Weights of a small transformer language model: RMSNorm before each block, 3867 steps.
Each number is 500 + 25 x the weight over its row's rms, rounded and kept within 0 to 999. Layers, rows and columns count from 0. Numbers have three digits each. The size before them is the row's rms in percent of the matrix's.

# layer 3 MLP up, 256x96, rms 0.161, rows 53-101, columns 0-95
101:498508484473475496496532463513519509503482498463501469505496521482511492568507505496492492492501536502471521500503518459518505505497542502478512401470454459500516506546507511520478495488533553543495485506516502493476485512465493510481477470456472544511494507519517513486494503448486462524
107:481493501472502520505484541515492509523499516494455496481450551525514525531516485497488522466503489495510508470478485520502528599552547489498484490495524525513507541498520524525510483487516527517504511508524494501515478503503490536492481468465496480504488518448507560516483458523484492546
104:418507561472539529517498510522483519497514548509513496517523466495507493490448514477559500500519469509461493462464491537478527485499496510496462475498508471473520522482497516529507508511535491457501513505545516515502546446531495465509480467509508517476496504490495488504470504519477501502
097:551458513520524483540509479495505514472495460544485484527491475548495525479504491498525479500536491521537519495471472487552546533499518512502493492528465484488493492549508469485461519469516509505474508502529504465468511489478458502433492488464512537505461510488521477507496490467494465471
098:449517484497538470482521524486512448496520533509453481499490481497467440468504507498485481530485449508472492511495550483468478522526508507490489484477468497447501488474539528525509454475535526525520492454451498515463521489526498527527492501511477495517500471487477524506484506458505483489
111:517514497508504513501551488477519517499472538502496502481513491507469487501476540484500509539518513509532497503484498524490506520505511521511536528500513548522458495494472526476442452479493530466483555523549473508496497548464510516521502488507536554518529525501495518557542509458480510531
103:528451535517482506467511468495513503507476519473513471509560486501507485501487529492504480477470479519472541482507460502509534521514511501484520490513535501530520488473462514514547525529564535464515535510512483516507497463510481507503568498504492492455510554473522499509540498519475528476
112:499522526510482523468508536531479451525459520514508475511476524470478546504455536517505493533490448456504500512492496523491454478480522484489503463491516480498493497511467495515472486525510548534504486521513490501487471477488460496491549528493466462511499451474482524499460488546467480472
106:521567519479506463486468499517510483480477494497489497509477527554504516520479493511493508556505496562514516493507514500489499515479491544499521476509489472507463498448445506499476498489504507455522479485497478515518462506498531508524576509447521494486524494543507532515485518528510513540
096:501500486492528482473504502510517481509490531517518486502511444494523550479463441488497537516510466467521556466474465485543473479531574517483482444491509483498501501519512467522501526526503481477500508513510499435531529497490498528476491465485511509515525481473517491490499498489481543506
102:518487497496477548470454520474501506465505500500529487511489508563507519494542483507510510506447476518500476465483499479512512499481494474495488479457526531457506470480464517534477521458506521444556503524505472506514523486461514487524479462499490526482509496553462514495496466518452500497
101:475519501495490536491483501475522518483499499478525489445519525519458484507500512504523468462500535492506545481531519459533514501494489538476523525494489515502488503455530495480470505553487515503469507492542486515502479572468455561535481514498443508488499506499525503472486474500478468477
097:495507490472511500478517497492486502522487530479486529490523517454492467486491490513461514454488488503452469502513508506532523523460516526514477495504464456501484481457481504516524522535528456493465494480539483531563540484502500537487461504465451502490489523525484456501507456470523481463
104:478531571505504507528531501487493456512475489516485536553505501483488484528527553484523471485545501507475527469473493467488518529437539535458488494507483524514514512503495481485473501504490485499494506491504467485510448449510547475535491475477535485503503507496505499482471505505512548511
110:484533487484515475526504493532452493547501503486491514502507486475510523513416481538517493489512495486495500512487511521475554513478491523431488488478495517477500507482467473541522517511519511509493494531510471514478492477520465504476494498505479485508500475444548523473459473532499566514
100:475474540466503495559488504506501518532513509523515478469494525489548558491514489491501502471528473496459511508510514463477536508491478517529495442473504445495513513508503514536465523460466484488495489540513482467496463487525511490457466513472537514506527527527514473530512476535502471515
097:523542512553535505541519485534544526474487498490515525506485501475530530480500501484528516520503507486486479516514468465461502534463494464489517485489467522515510505500485472495506556480462536502485490483523537464479467526530455503488493533463487515467483490522526502542559509474480494523
100:528473477498476523515493521492520476472518511516509484512521492497488505514500491467496535537500492527506480480504515503542508480568570464502530521519537572481487517548525514507466468468490488503472512495488476482554430482504481488472501502499511487478556485494490514502513504512495472527
090:511499512509556532491442514509494573484460520466533529502541487456543495471488534494526504470473491459506509483470487525512496490510501482468466462524488509491491526451470480504482512527468480475495478501529529471507511525509499497500524556525482514505489474514522470500470465487508493526
111:490501453542474498481453492499499492479490487492465533499498477527500511519479500480510497443503476496507486486561511439494539500483495519457499524492495524514539475492568477540485530529465518501491504484475513499482517524509454530492535523506501463504486454517504495507450554510502486487
098:469553497513491491473533455460492533474506460496521500534492504535518502509462576472506466522519511500559505461492481547502521489524531487497540489489502539458521568542488512500510506505489463489469490527506531489494504497505478514519490527505511485503487503483489502520512468480468528490
112:481519500513502488503524488517541486513512514478497543488499532504457508490496514514515451536489513547478474526512551517531480504533515530478501555476508514496477441475498486506518504487457474481469485508469506488485498577477505553498468546522503515485513457491497482470473520526499472485
101:494458471466517455501478521480484505448493495515487448514483466517533509491488495494541490493479491518503482563539518478461529496498517505512512506462509471509481537495525514490466533527460449519453490492455486482490535507481457490498504470470486506499502518517553503491545478470489514485
097:530502425514478468530506497532501536455509456505540507496470475435492492501509499493467456488514501477524527465492523531509486542484510509466493521516527488526460500509527486512475548516464515507469493534499501463478466513477487486523501487535466518494481524502502538477481496503453519501
088:532465507506498498488533500528507531521466532500513508496498480477484485507537519558569513502451533487509478517511482521496515488523515479496478516566496490487500536474494513472513465489533487482475471542474520517461519452487477503470529494536509510464472498518447490544508484476523500518
092:487476461460482479479471488529514511466517516511474526500470490482460515496518549514513483505519491473476510523487525567532508520531506489509497523486485523544501466484520515517504486511544502479514484491488465528500460522549486534502482482523526531538540508468449503478512478466498464550
115:498541487475487509508473498525539548500486504487484482501531537531498521527557453465484537520482506458483516504496517511492496518483517493476492537476475486460449481508509497522493522440478536485496521489541496449481449501478518511518505528487523508465467525493482500498477518502533500554
095:457474486515506475485507518522501497504452559460504501500496533502474521516500545487437519481496522502484482532549474444509471488507505491516505504496517539520497491479514484479516505514522539516490491511512493508485501525471483549445519480522498457519495535488471499495511470457458556531
108:539487490462495504491482491512487544481566462531505495475503503488508485527529435454496506497492519487432466501520511466544504454499525517458497501495503515492496479517531501515511467445557541513519496509542476494466529518495493494501501473500493501501491477483525492534535479513488490526
092:519493494513506510459456513490517517479521566480519503473495491486510491513500513477498530461528496469464540454514489558482456488478533488532535502495488514518522499479474503483480478480519505478489513448496499526512495495481469523480516483494427547492502496513531468519490499435493468523
099:513497509480483534483483468471457516451451478447489507519524495469532508527490507479510506525518517497526447531524518556515524517492477471490512519475554468514498460496495494496491499552514544500537501496502506436507504497491486461461493478495478551532473514508502492533507496517508489499
098:510508500522535507546515450496500539572476526495483527493489528522524502512494492525476497506533483482464527506523488473521536540510477489513514471525523539530460521466513524502533520509484476478523489474516525539522511523540491516497509499499448476504514490523528454467498497506432487493
112:498488500528462519506461513474518558491475473522497467528510511491481480471501491529509481514500522522526486516527468510491532477518513483491550513523477464472509515520503459442517471515490474486494516489504465544517533462486483483508491469537462452476473515494496489437462493471487454509
098:556497537476492515502525513489546517487481528520502481512503496498486527518511515545479496483488539532510503526485533514518513552542460522500512481437495488513534469528478529505532491518514501508512506494470450527473553507478520489477525511496504450481478486474492540534465509542470529508
111:511449507509482456493469525476496510518499490516494518466543564527557520438500468501463489474495495536530492493518493452480483502545499481473458487444504552521495499463463529497489484486479512520489493490479507488520485518543488472512487512517517488481523526496492497514498491467486500540
097:512456538523489503501489564510465491508497456479513472497501512459473544487483472508498481481496505521509520491485513511516456491572477523492477529523515499484556469527474521493494466460500490533473467474502516521456495485478502482490539523500488505463479519535510526556495496504522491464
095:443483491481504518509528500466521509495485510465465502521513530492453508507499512505509484485521447439461531485478507534461539476452477510488521453515452504502493454481501521521490474454509533530544489509535534488499500540540487498522507506530505505487508452489507487510498517494478482486
105:520509495534522481517461515472478527491453529536521485477482530516509519493509524491494491479492503467513477475557522527511467505455480467492505523530516452474494469479490487518493478495486490484484514494516483499508478497570497542501529554515488504485546532477511553486497515504566512475
106:504510517506503490524481544522516492543477552476492471535511460499494505522461524523494527525530487511492458471499470495477542515483525505463496535533509476528495495523525550533501514560514489528484527483491479477505487470534508533541527451510553539526497517465493492507497513508513486529
097:479490461512489480544486524506527422500510484481498440537496494487512545543531535502485551510515503489499525516507452482485509522502496506490481512533508497458511473512482554520460513507508476516476498506515527513529498507501521532512450491509485490520522491494536509465509503556500487449
091:497512503498468503479450493500534470477493522464477533473459483497475480533526492506494542509448556483529511548512484468545515509486507512520456507499518525489492476521429497459474565523485507494464530471484472486487485523482522474494486489501479510511507523525515474467512509500492503477
102:522484498509495456510478461514468525518507472470459470568548479502479519441513535538521509515503510495522456496521517531484536488537495505497494491491496492517517492508496481488510549505483434493483463519468510488503540465538482539492500518507510523490513511493551548486519501510529494504
104:486488513475479454525512482532514503506492518484465523506505500503478439491460459498535512471551527473489513504518543511514510460476526470469476496519515473471518519518507464512477476451466468515482516489529490505557499492487557476471449493517519509496471530499533520510541507483500505517
104:515462436483447506504429492510501483505504502471511504465501475492489481513498496514530480476490486477566502497540486507542465485494481468501516521516508519482490516488481507489485511494487453483511466446473466517528503508474502500502454514516462505520485515515452518486472493531432497510
089:537493498506513537515487534506465535508514494537456519500452520521576515485462492527498461499512519507500492492544486529507525515491484522516478513487534515496489477481510487458479530488501499494484463462483527530497470509513507446517513470517506473493452488526550499512525566480504524487
100:494528521486474527509468513499507487455473530477458473532479496515509499467498523496508508469516501501463479497486508484533494517545499466548477509530498491482465553527522501474499474509495486507464512464488461516534500524491499492535525525526525498478511469473526548563448545529531495506
100:489477465515492507512494539506519542506504463534514447473518550494474506550511474526457494475519502494521439492496531484485494508498525487554504519501498485515496501482462485524456476532478532509500474503537482467503468456512485516514501462519501521492533503492544504448518476534531498531
107:507465493507434496521510515496437484496493511456449482512493496542497527506513469461493461456517515520507471468499476490511454523505475549490503496467519506492501538494523506502481544478458541511489502447495499530510507494523441481515509519513530533491545475474502521510514512518506497490
102:469486500497518512489503471478497474481536520488501559475473511484496513487493463501485544499494481504487467477509524467515504493463538474564531518493495515459509549481526523482516504506526511472551446518515560488486509548491535484472485514518489494527534484514483487501512485526441490519
# layer 3 MLP down (transposed), 256x96, rms 0.15, rows 53-100, columns 0-95
100:484507499509510490486480488521513497505513484496483540529466515477486499521538503463495538470530540520528467482466515472475492503534536483503495487498484444478490490534495498484498502476501518534463510499514489467512490446455503474518516486585451510504508482528478464496452478505520463459
096:449497503514533482485522495465534417525538497484521437510502545519472505507484518534523485492504512510515499514514493531505483468530451510486509538504477500515496466533481513529500508453517505528506510475491515459519496541494495491504495482530505516473529478524505465520487540526471486447
108:507517472478492474510509519508471526530489518502485474488482504507489493468506527548499495497517510516496491481539538525521507540519483517472508471524504545492491508479492506533571512466490512567522508519506498444529463514459491494512481443522489492520514523487489445446459487497534478507
102:542499515538483509516517499506512480467552506546511543487456520499487487501514460487515502487513499486487464522479464512482508525480524507501478483543497416492501532521523474500509482523513508514540541522508502517525547534498435547471510519512493510510486482472480525474480534518474499516
098:508506498498512534463522506561532508515476469525453499500484517490467469475510506517515511489458538509483502488522504526522463469490527459491469497507463536505500463503487451509530540515492468539520475515530487526518476461506497495507509490540552506458511484482497541526507503544485464464
109:477537457511484485498459508520497591487554486468502535511515487501521459508509500509515488501502437466526540506438466486511500475517473487501528477486517486503515499482436528512501513519493505500494493485529470459514497509509541520494498500510499524498501485473502482522473491501535486554
100:484510489473489471497502509529451499518471484507451451464501528510504486485508486513483548571491550508480523471518520487529482518465478483515480550485513514509511497521527439520490494506493493496491476491471502490491505466516543472507477469516488509519442495528448558492486506486496498517
111:479491529465496472482502477503517483515514498489505519447524506546446485481510517543541524482494516534504574485491469465484540518445485497491470492504497511526515467499531500455545505505515454517519490524542514473536502509533525523522519515507513473488526505531471506490480476467494482502
103:431483517493533494497477460479502525453483515476449512499513500524523540502488510479502454463480509501516495513502487478565471537589485478452525510505490528523515492539499472503479503486495503515508512504508497488486499545510506503500502453527495495526482498508517495541507480525520500455
101:503478514504486480515535464508466466504497508476504484521498546500498483453527492529494465483536475517491462530529475470515514497505492490519478516536531517495514508474498466468502528465523474500517521470504510566502554438500499490514503497492500516515476545503507552479483527529471561531
101:488510527516519472490487478500510510574507514530500529510516489462511494475475509457463482498505535447526500540499501520505489488549513514496502492524469490480496489562516523490480483527495514517503499500486502459461474532473518548496520539507528503507499508467535453532484473514563487461
101:466511494488520441478433491470499462534507508491464422484477512509491465500468517500500505542476517545518495507457495498512511462505460481488499553519474486509467477489516505487485504504475495521505490537519485443491474516451521473540475495500498506509478525515495491509497496455500516488
099:497495525498525484489508527484521487499482511530433543462495471476466480487483465488482535495478521503501501522500490542528535512566489520518468531520487496562474515520470508499496549487475443492475466519508491483539518477506526490449504482498479515507495483543492475501503485493509551497
102:501557542528503459530488502500529516554473514508478545549518545473476506507493517496483486518495529497478516459491505516487521499464532507461496522505492547484500487478512453514475498513531503465505505487501470519510454485525561505534480519447492514509476511479559510479502509526496495497
095:518499481519495483511526496499506515469509532470451530529480473488486531485460485509495439557453494479510516483515485482480529486522497483500485468530494494526478510515503482509485512539542532524532489490524449532493443506484521509504442469533519496494517498457545471502500501514515544521
092:485497509508465546469491480476478541459505490477525531524518475507510506542503489489519499469530488490483514473522480503476465523492570495495499497494485483498520539470535441508447537512483469495524539458498484488510492464475517492518521506496545510485504429504518507509459466520499504501
095:494533497520542476523466526486515509525513482527494521497458508416463562481510517518511452481509475510493510535519491501481473538509496539473490506512511494483479507507502521490476533448541520446529479481448517495521449503487486506524505515514505554477513493479489512500516518513504497496
102:485492434467489524494525525481532490509499481507564495467515516515505469498510504488520506486509470501458530505507515484520504535476509493482514461516483533497482484487485490513510464494497533456487519518458510530489499496529454533501515521487543530557462535532498455486516544549464493497
093:503487473476472494444497480465513522513497511502485546512490514540502513526489492488505496507514495500484474525563484501436502499481513507518506518435499456479481492510520525472532515519501503457523493473469501564544489507439524499525501509476527490494484495521540498471494476539524462489
107:500475571496503497526519542534488529481520525495545489514523526513501527507536525523508517503517505466492532504487516494519531554498505495570479473460532487491501498476481493496504461464497541536490560478528470512520504510476538516498488474500456537484530490482468512476492481515477519502
094:467494496527519484496542461506537513512496454490456495541498520493495491498487498501467494543471504538510497478520534512556501488528522529517496519521484498533495497505492523482519518521513437542460544514544527443448512493483494494541477495525522488500517473484480498554491498503501539502
107:514510481519495515487519506537526453540508521480543483490502509531500484519516491492517497545459504557462461497475522526556460467495525539527522589493511504512509508492496471497450506488507482498482533534487525525497486513483527494521456496523510509493500490485511471495526515474500484458
099:515498515543476548498509518549502421552500514534527497477482489489470461512501530497469520476539499474489514513495513479551499484513475487494509486554503525476523483513500507542521496472506528459496489521502512485494440449484519507519512535500463496486490475465527493492458487516503489515
096:549511485557544530450491466477519523511535495469509509498513482509467508447491507489470469487496493502494517517487528527516461478519493467515434485482477487526481493488523547476510516532524543462490509508516490524468512514537489476533504487477508497519482479481491543463483487452506484523
092:527483550528506513510509541494466477497501469512473485438462493499544520517475538520514523476513514443480465502515513473529519505490523530519497515522484480467505507498493512487550484461503490479483504531522507590474536434514489495473486502505482511482487505495486486517480474480494497488
096:486466514484539458540501482496511499479534501504506561492464532457453513496499488511483494524503489505458479472493506538490537511502518490526480519495482498523485481527524493498491558452497544502476478486505496557450551489474515482494484490485513488487557534520461470503492498526475483500
110:504465512549526543486483492458491527517489535495456525514480467476510482499481505522500503490485500545534520502487474523534513467551498508490505490520477512552495498514484515484481510554486473522490468532525490528496508501482467445474484501530459534503525505536546474507485495547509511451
098:535507505494504496516509525485498513454526464523530431478478538497478530499505515516492484547493496547480479468466533541521532514481509438496467567534522511485528515471541517508485504488510502475513533530485514463484506502510498517516516448500480473478458507482493486510498520494475501523
099:466489502501492557461482554497522530518467533512517490490518511516489484448505482513521464487500497434528539499492530497512552543531485491488561491489523520545527522500506511488523514486487503509533497510470511467463505489505466537518495508527497518528540499495498513484506489498544495446
096:490516500468488525482481471499512545472515486503503530528520496471468539524462499501516488529463504557489482467522505501476505526516511500467518518457536547528495505514478469446484515496517484477478465507493490492488487482539489485498460464529482482487516484509531537492567533552508472475
100:492500485486493516467485467517478587443478499454539524520517492482519490477486497487528479461513514474494491542500489537463482495481491536517497488480500500538525521502533485508518489521518569552518486543448497504487479546513498464496527496493505512482490518473497476505466495487510493485
099:489521488510473518461466525538502530433500528464498484460513490456524498461510535479492551473465483514506516482501524498456444493490540482505476488460482534516514490514517490467490485500504545493509502508484505520506486511496459496519457499490536505488520508464483470510549484514547523474
110:510514485500551505516526507507538479470504490503504569443480486512507458508493508515463475536469490539494502488512484499501505489511517477490523508463513483524527483491472501506527497493512551465519493542518475411482468476507521493510514494493513510504542489499497532533517513541530518444
096:502489491486463473533494553486510500503465470517463465518453515493520469466510456453529527473504485465502473476541495490469490514486569538485506541478498456496542500520536502489477550518494497480490480521507469513489502501481491501511489493522467507465525446491507513479519530496515520496
108:509503501513496507478508515469472503480516522494539467509464508503469448577481511512524503548477522459492515528473535541500519511515457478502509535506471510496472513501501486522529526564495508487505540514536514544465561509480481538525523505472469507517468509511515517498485508510522504487
099:490521483493509476512536448540546500474485525520497480504490512511506453464525530493499490548505515514470497498548478483499517538505506559512499439495516479530554477485491475531502475550487497516504507515499535524501541537506492529500472523530516445485483503505507478497483526530506514534
096:514514524533485505466521511541503577511502485525481533507528509442519503470466478517486529499516473521545507507510528490510435503489541527508504483503505499533506514526467537496499521494515508483534459473467457500492513494469506497472490495493473501488525511522534515508476447563495510521
099:515507510465469479502484506483509502535538476504501519532537494508474427513507491480496504515512550516482534513451462477458541505527507452479478511486464523523513509494510493501518499472463558502496463506498516435505487489487522462489500482487489516494478534503513450479475506537481466514
102:499511504489514498498491518531526412460466501487515486553494501485508447521482497535451507496552496495507491510464534563527491520492494486487461489513508465529488507485537507492523488474497494518500518559508495475539490477512518547507489505503537522482458502481521459492489526515511497489
090:529516514466513484445480448510491472535508550529497460496483500505497553497507507505546507501542483506503509471500515462502501464502516535537516507498498531496525505467528528508469519496519504493487522482477532484500502545460517520505501528444531439493523480550528515518526480513487509467
099:497475515468507458504540534478517477480547523509469479497501499504511489496486487527467495539484506538533497508460510532491534492491525497489501568520498497444527511473499470517518509466512550501518497523467502522491475476527494532486523476492544510494518473490474535482503517472524550435
103:491537465544487475510463528519525456520472471481483471485533494517481491558519492483480504479505544503522524539494497514553502479553507529478555499517512469496506477481490492494499467522516489467500526470495512542501490510513483486517524557519506530532503506497479479499499509523572505522
102:550468503526503537479529464484512500491536549561485498494473513523471473535510566477537532493484534503557503511473488508498491526513495509490513529440503496490474461488459489511486520481488500526504505511512544532472518508533498483492499483520522522508487520513473435494489512492480493487
111:459513491496535504512510488475492515518527486494461548548510497483517508476506505492476508517496493491527503542487509480440509456506523522516480439520499504523520532512524510495527495479488505498469530534498552417506472488515510478453501472504504495460533517478480518523490504507546537470
098:469507492503503500468479498471522541510507480476497513503494538488464472476484480508487493499461513501505518496443503497481477517525500525466497511470480522460482450495508477484488494511487449508498508526464500502416453491473499494491447530518532495532523518508514495499487464554567488503
103:509502471501454478507524486504522507502475519489454510451472460483512497478484514468495504415523525524439479487515457520494469489468491534495501496477498501508478536494471496512478456510514488536527492489480485483508517475497534480514515511494531482494493472484439561495498526500473508460
106:517487512460489516475525444463515530457513510459489452529530502472535508531477526513510535480453493530514501494489497498463486514518503470510487492443477491546489478455481512524517487509492521517500499461512516494537490504505529481455526528504515503522508461482574490525475521505505498519
100:489496491484513510505499501514474552536500524544509496510497463505469500458433559511513478530529477477527495521515530488500513565494501521527497528515490502504480461508511472490491473522518451478464494518466502517511499478524518478488494485533505507515453521505524514516450497502436461522
# layer 3 MLP gate, 256x96, rms 0.17, rows 54-101, columns 0-95
106:522480495537528557484540477520511501505506489513537471500517503517487482481486501504515526517488505494492512540460481437513483483434467532528485530469491503515468423503503525482490567516492507521514525502472494458472496499514522490502498516503487537498471499542490470525502511503529515462
105:462516484524508509512543477549480495547461492490507469463519516488538494486464501476492548529487509518475464506522494497480513516537530471488501519504523538478477521479505446477520502503504542508493451524483492489456500491553492527498495542481538493473486525551463507522499496495477513464
109:542484547475523522493527487481524510488505542519450484544503457472500477524481494496500512526510483493441502481480463475520534566492528512505506490464485489476529463505536469497502485501483510478507492505497509503485528516491456482457482491482490542525479463524485509436502506524475515461
105:512504511512529462522476501554514490507518523483482480522513513462476457514489495525456496472504466513501448509474523553484486552488482454490507479481473502503485503470523476552505459521503507532494501475464491517530534480506494496508473465493477552519488445501500518489484476560493512515
111:485500505517526472470503502484471459539458529478531512485479504502490499522500472469488457507476480469462505516531541482476486523509483498501472502524478464485492499508491522501436516507492591494471549496494520456510502495544492537525510488499484488485531500483447494508483542530486482503
100:471541505450534474508460515501516527484510489533511503458506550448526485514532483491484505538506485518469488516552491523498468532463461514499483492452475503485495492494493546508526515533496484490482517511510491510453482492521538515469514484502498461533515469496460484508441477483471486525
118:487510502466499526497478463534522484505540489495512515462469463515513488479521493521530515519515471465514527518438484479483505503420532525544494485493449517483506459518514490478513528487538506498512492564515504535493460521525507504492480486501471502532468511511484495519510497457449516509
100:507520474490509477488472500505462501456487469484482541485465470498501520489519467479520503464506470459481475521468492472537503500483501520515523501497460517536466473558486481525463508461484496523492544510507509505492495503543537491508482448483465470533508463517492468515521516488499522428
103:479468527465450487513522481561510494498501513528497498544467518498506533513485494494498464514477490551469457502513481488519506486497489503491473546534517512459492531464526493528527501501496501490536451500504532497549551425501512509493520493531535518514517507497503515498473523531502529473
103:515521464522474515486487500541492495506480489498506529502481523527471520500522501477486497535459469516543466530475517503516496505507470499502501463462435490530519526501481534494506493472542533512536510482487488489484603518475494501539474501448467494493492485497493546500485481477472500501
094:554529517529512488502516464482463450490483493515487483490554508520520481509520531504500517523467479523556517519509501556505512511512493482528490481497500530455520525528459523456493495523484509448498476514524467493482505478511498469467474453489532520491483528475486512520523492505559488530
089:476512484496488518521463499498470497484559511474517448531550513531510520537490517474491447506462529485464451473493479490506482512480499486517504455491496492482465507442550471508497474504490537499545502534472523470490482496522469511530474507539528513518498505477499511502485538511525503464
101:521545525529447513501472508473512445532493525507450533507525520499475513527490501509482498496480492518521504502508508496487531542437515467469459510530522466485498496470499508526467489473515523472504489465520471502510478473509522482547509502458522510504512507495562494461456497523462510519
099:494543496505496493521524502503485499520514490469462514473507486509523557491486480506459451503544503451505499511456519518500554519525488524495514468500479523550507500529446503555529517544536549500469478531509495491507497491504501521488468488518477517520495505428517510494480492505492537488
094:494524484501494500471486502486493505492494462510486505476460476507514560519487514523502482478550516474460464515526505473484493463488457502480479488463504460486503526505530516505466510439476479480513476518507485494534541474532553501509476506513527510490521525488553509502478470549458454472
088:523501493538521497504466546512526530450553533479504467520485549474512496481486502506504525484466474490513525494482497535515496485496500487543469531472498482514545503454532513523519547527482464505497495473485499474517497463476478487519520474471470516450456522466522532511515488493517468531
104:526518501469476490522503517488515535511538555508462520533494492504499522538443488451532497456465480535488452492493533487495513526483504491488520470524478509504544476475536515474471488509457515486496524485523513465498516457524445514485461473484490522485469498512559506492511498489504491500
090:516507512547496500516406508534472551467487474520474508509516465537534513501505529485533489455499489460535521479496483531513523467502506499505521531531462497498480517514503501498529513503461505512461479484524544490516508477515516504507538541484514495501567509508513488508504448491496497512
099:510535467497539501497544503491519495479521484521526465504469473480497522502530478541499494507527499542491515496483470500529514564491465537535487516486530476511523534509519526577495490487471532509493466488511502437501464518493514518503496521522509522516520517519469545505494543522480510457
089:494507490509498460534483500518482459473511476555547487433501447490506464475494480500499494486467500538508517508511498476521529507472507500439492485526498472490495502527527466550520499536488497540511494502474480479479481461487523466470477481476520541503514523507540459516524458487494501504
116:485556513488497459538484484474472513504528491489479457512488494501484496507487532504510478494480490488530496518494525529457482504508490450449468453486453452508532490513532494514529504522503518541481514506468506498533517478549451484471474519475527498517467506512508567503486534514495471514
096:477504508517509501515496476494472523547505530555548521535488552519489513514546480515471508520497476474505472501483450502486543510507507497527519514507497524513482505513516500484556494438493532488500459492481465515531515523522457523486487466512507494515545516515466470474532506466499472547
099:481518525447499477497524476470485496485490537524508525545472518531484547525510525470490553508533467515506497556515484519523523513532466514491495509487473468508511510473491520547519515475508495502495521492470549482531504470451472516522510460525519520506500453454537468509484501513469510502
090:483496501470522421524509481556496489525520510496467513530502495537488523521477500476475477489457484530504520498498491499497459492471512527508517490506537517521504498475510483502468529520484455484523509461490474477566474541473521487513506472470484522531460497529505509482510507545504566494
096:519524526457476536469506527496510512472464503515488466512531517519523510525509495492550485461494451498495528480500463474570469459476502529495477477514493501488528510464467537474511450489528543519507492506533518497513455511523500548538505492497527497513482468470503499489505499506550513522
100:471545489478457450458501475525469486526509465534538509464485509468488528480503478529501482514502506494526499463503532516525472491477487511474493480471511532501519503492524486505537514537470499466470507484507504511464509478495549519507493477491450549550484489489477491552486477475452472486
104:521493473499470517488503479527503461463513501509510499489531526454488486492492533519556514483440465499530544514525494520472497497524471502532550532462463505483488518508488509473495495513504506505489485442433498518492520507508537472479468471513502493501515478507527561500453496510476466498
101:495516481476469483527477471492512518515449494479488491477512527481483518515538565519508512511501508475505505517515469497514491481503471456470511520500514527504507534500463543489458433520517483457501507481533506496572494506521519531539496514522494506495467465485504521458474463530475491539
097:531471516509521514501498492499546550458522499507513509493446498482519445515533502476494510522495494470471526467466470484511512503488515538507507546498475539482501526484499499587518511517513511455470514472498519485509498520521459483469516489477521519529510522523451484491557513518503509496
099:543509545478492498504535486525515476489512521499507504502467475496470497468456518484546498587498486477479518497490549485494505486483517478529507507511473496493484462515513466490481500532473485485500538481488484534487507489506484511477485541489515493547488516485524460567492441512461525522
107:500497509495574479551531467486473506545507453532477570529473539491485476519483500487527493517537461445509457508508472498520547497525497534479534508515496493513480482491531496499528513492513479547479460494506504518497497513517515502492533515537466475517482487500501503473499504476466508494
109:508475521509495529480512455489467526483513506539511482488501487515442492523518509485496529517499493499539507511471502495483506460550502487506477530535486469482459533510540504509496495470507471538437480478517549530509526537457474494484482468508532484490467494543466463498515518455485511531
099:487507573469492523522525543548494520519512509522517506510479521549508530499508499510496482509494528543491491525514487456532508536478527523492515513485504527493534522487493527557457440487486543468544491509522498499544512545514498496491496493469518489524499479497470494512505540495551498497
092:521472499457475499486465501525486494482524457467491491485471507474512508523459515505567501513480489523447549492503527499517460501470484485523495483500502522507489514510503502515508483545505525451493523505532499482493534506480565520469534495471471529545506486463486483506527465512451539492
102:474503503488491450493468542498522504477537478481503490453509507441477496488490472508539461516486462470494523524513501493496427505503476495533443497495526494513503486460490501483485477492519517503510468479454494520475523535506492533493504484517418493472471540503511518482520529501502490519
096:464499460459481477491481508492486539466524506498483513498498518461495494483503487475519502431497503525455511519522525536472505516507517510501533482477491475507495506475537517509508425494472497483496536468520483508547513517523526532526497493545450553515526514534499492532529537489467505488
098:519452535534485519516492469525493558556518498541509439504514482489501531506516519495458477470467499479515508494486513489490530526533517526494492532505499529463535528464507525511531512492485516449512500519531513537496519476461536493484498468469464508526496531514528492513536505494453490510
099:542504524477539496514513497513461480511478445496486479540465472498478489502502483471492464479511485449521524542478491490557484493505547538487515489509475490495506510512496479477516528472510488502461521513514543481479482495512508474492433454504523516434475526476531502481510466501504487471
097:507508521520550533477487545459518532508435497491484538457529492498507491493510507504548479510491539487506505460507514466498482497507530508534510499510513481483520465503481486531519465472520544508499517476510535497470522519523508457462498499487511501493495490482464445569500508474465486536
102:533507457480508467495501501509524484522497513519477474509537523464487524529502522469502497474458535485526516502439559490519489494507535481495455488486488493504481507482467473510458500559470531512504511517489477497550490520535446496491460459486525501484477502496502489511498544506555513479
100:506550519508499505486514448538519502479489493479506516527515501430477512522485522475476527520505547513510510494511531501521482458489474439528465524501514501542531474529502489526459500511496534435531507490443489499509476486509498551520515486539466498505459499498497501489498476517483481482
110:536542508514514494454512475468446486485532530507486512496486456478527515493502481460530481477501489528497496542477461484492505515492486479517506515479461497533495489512471501498517495482495488509516489483481547484432516551437495447484526479502509524513517520484469452528526500474464503504
119:538506500467484505508474501492496499493501451523548489443485505515480471531524509512529527458491486483506499464509499567547504519485498501483486515468497513492474454518443476525518531496548510487482469499490482540488508523485468513553509519491524501497496490556542473514509493528457495501
103:467501502509498485492511454517476531488506468536478507507482504514546509482482495525496456502542457507454521465537503455539510464491444480536541523498510511493547505462509481468469497467481483501484484464458534513506486517501515526519511506505509497520482471508517501495500549468484551467
103:483513467492513458512512539460521517461496539468481523436490466526520476500509503469477503489479478511483546463474507517507509464499455527499555504469492491514509508495482523525496510509481522474456486478501520453490475535511503491510493509537541541524530474467485526513516473453493472506
106:511481544482491523472509499450499530525500508508473432519494521468534480534489538528517489465490500504512470489495527473500474526503490471515518509486483486491496492446565481530472463529489472484484493484481507482516531467513524472497570493465511484530488474519506505489439482518489501515
103:500515456547511526519472538540459493489508528519529519562502527522450495487511493512507489501505505485526475470516563544516518520509520516458498511520495491482494482497485494500491529489486526498498525516524486500481494510539501486497506449480538509531476549534449483458520533506458487470
100:456486557505529459465519500494507492482487523521485478481528518466504510541507498521500477534469491488508511454468526512503514512482486486495449492501505479504511481531514492498491439485557511467508458510472474475484509480532527469496473466529520447464508484526514522485468541539516510475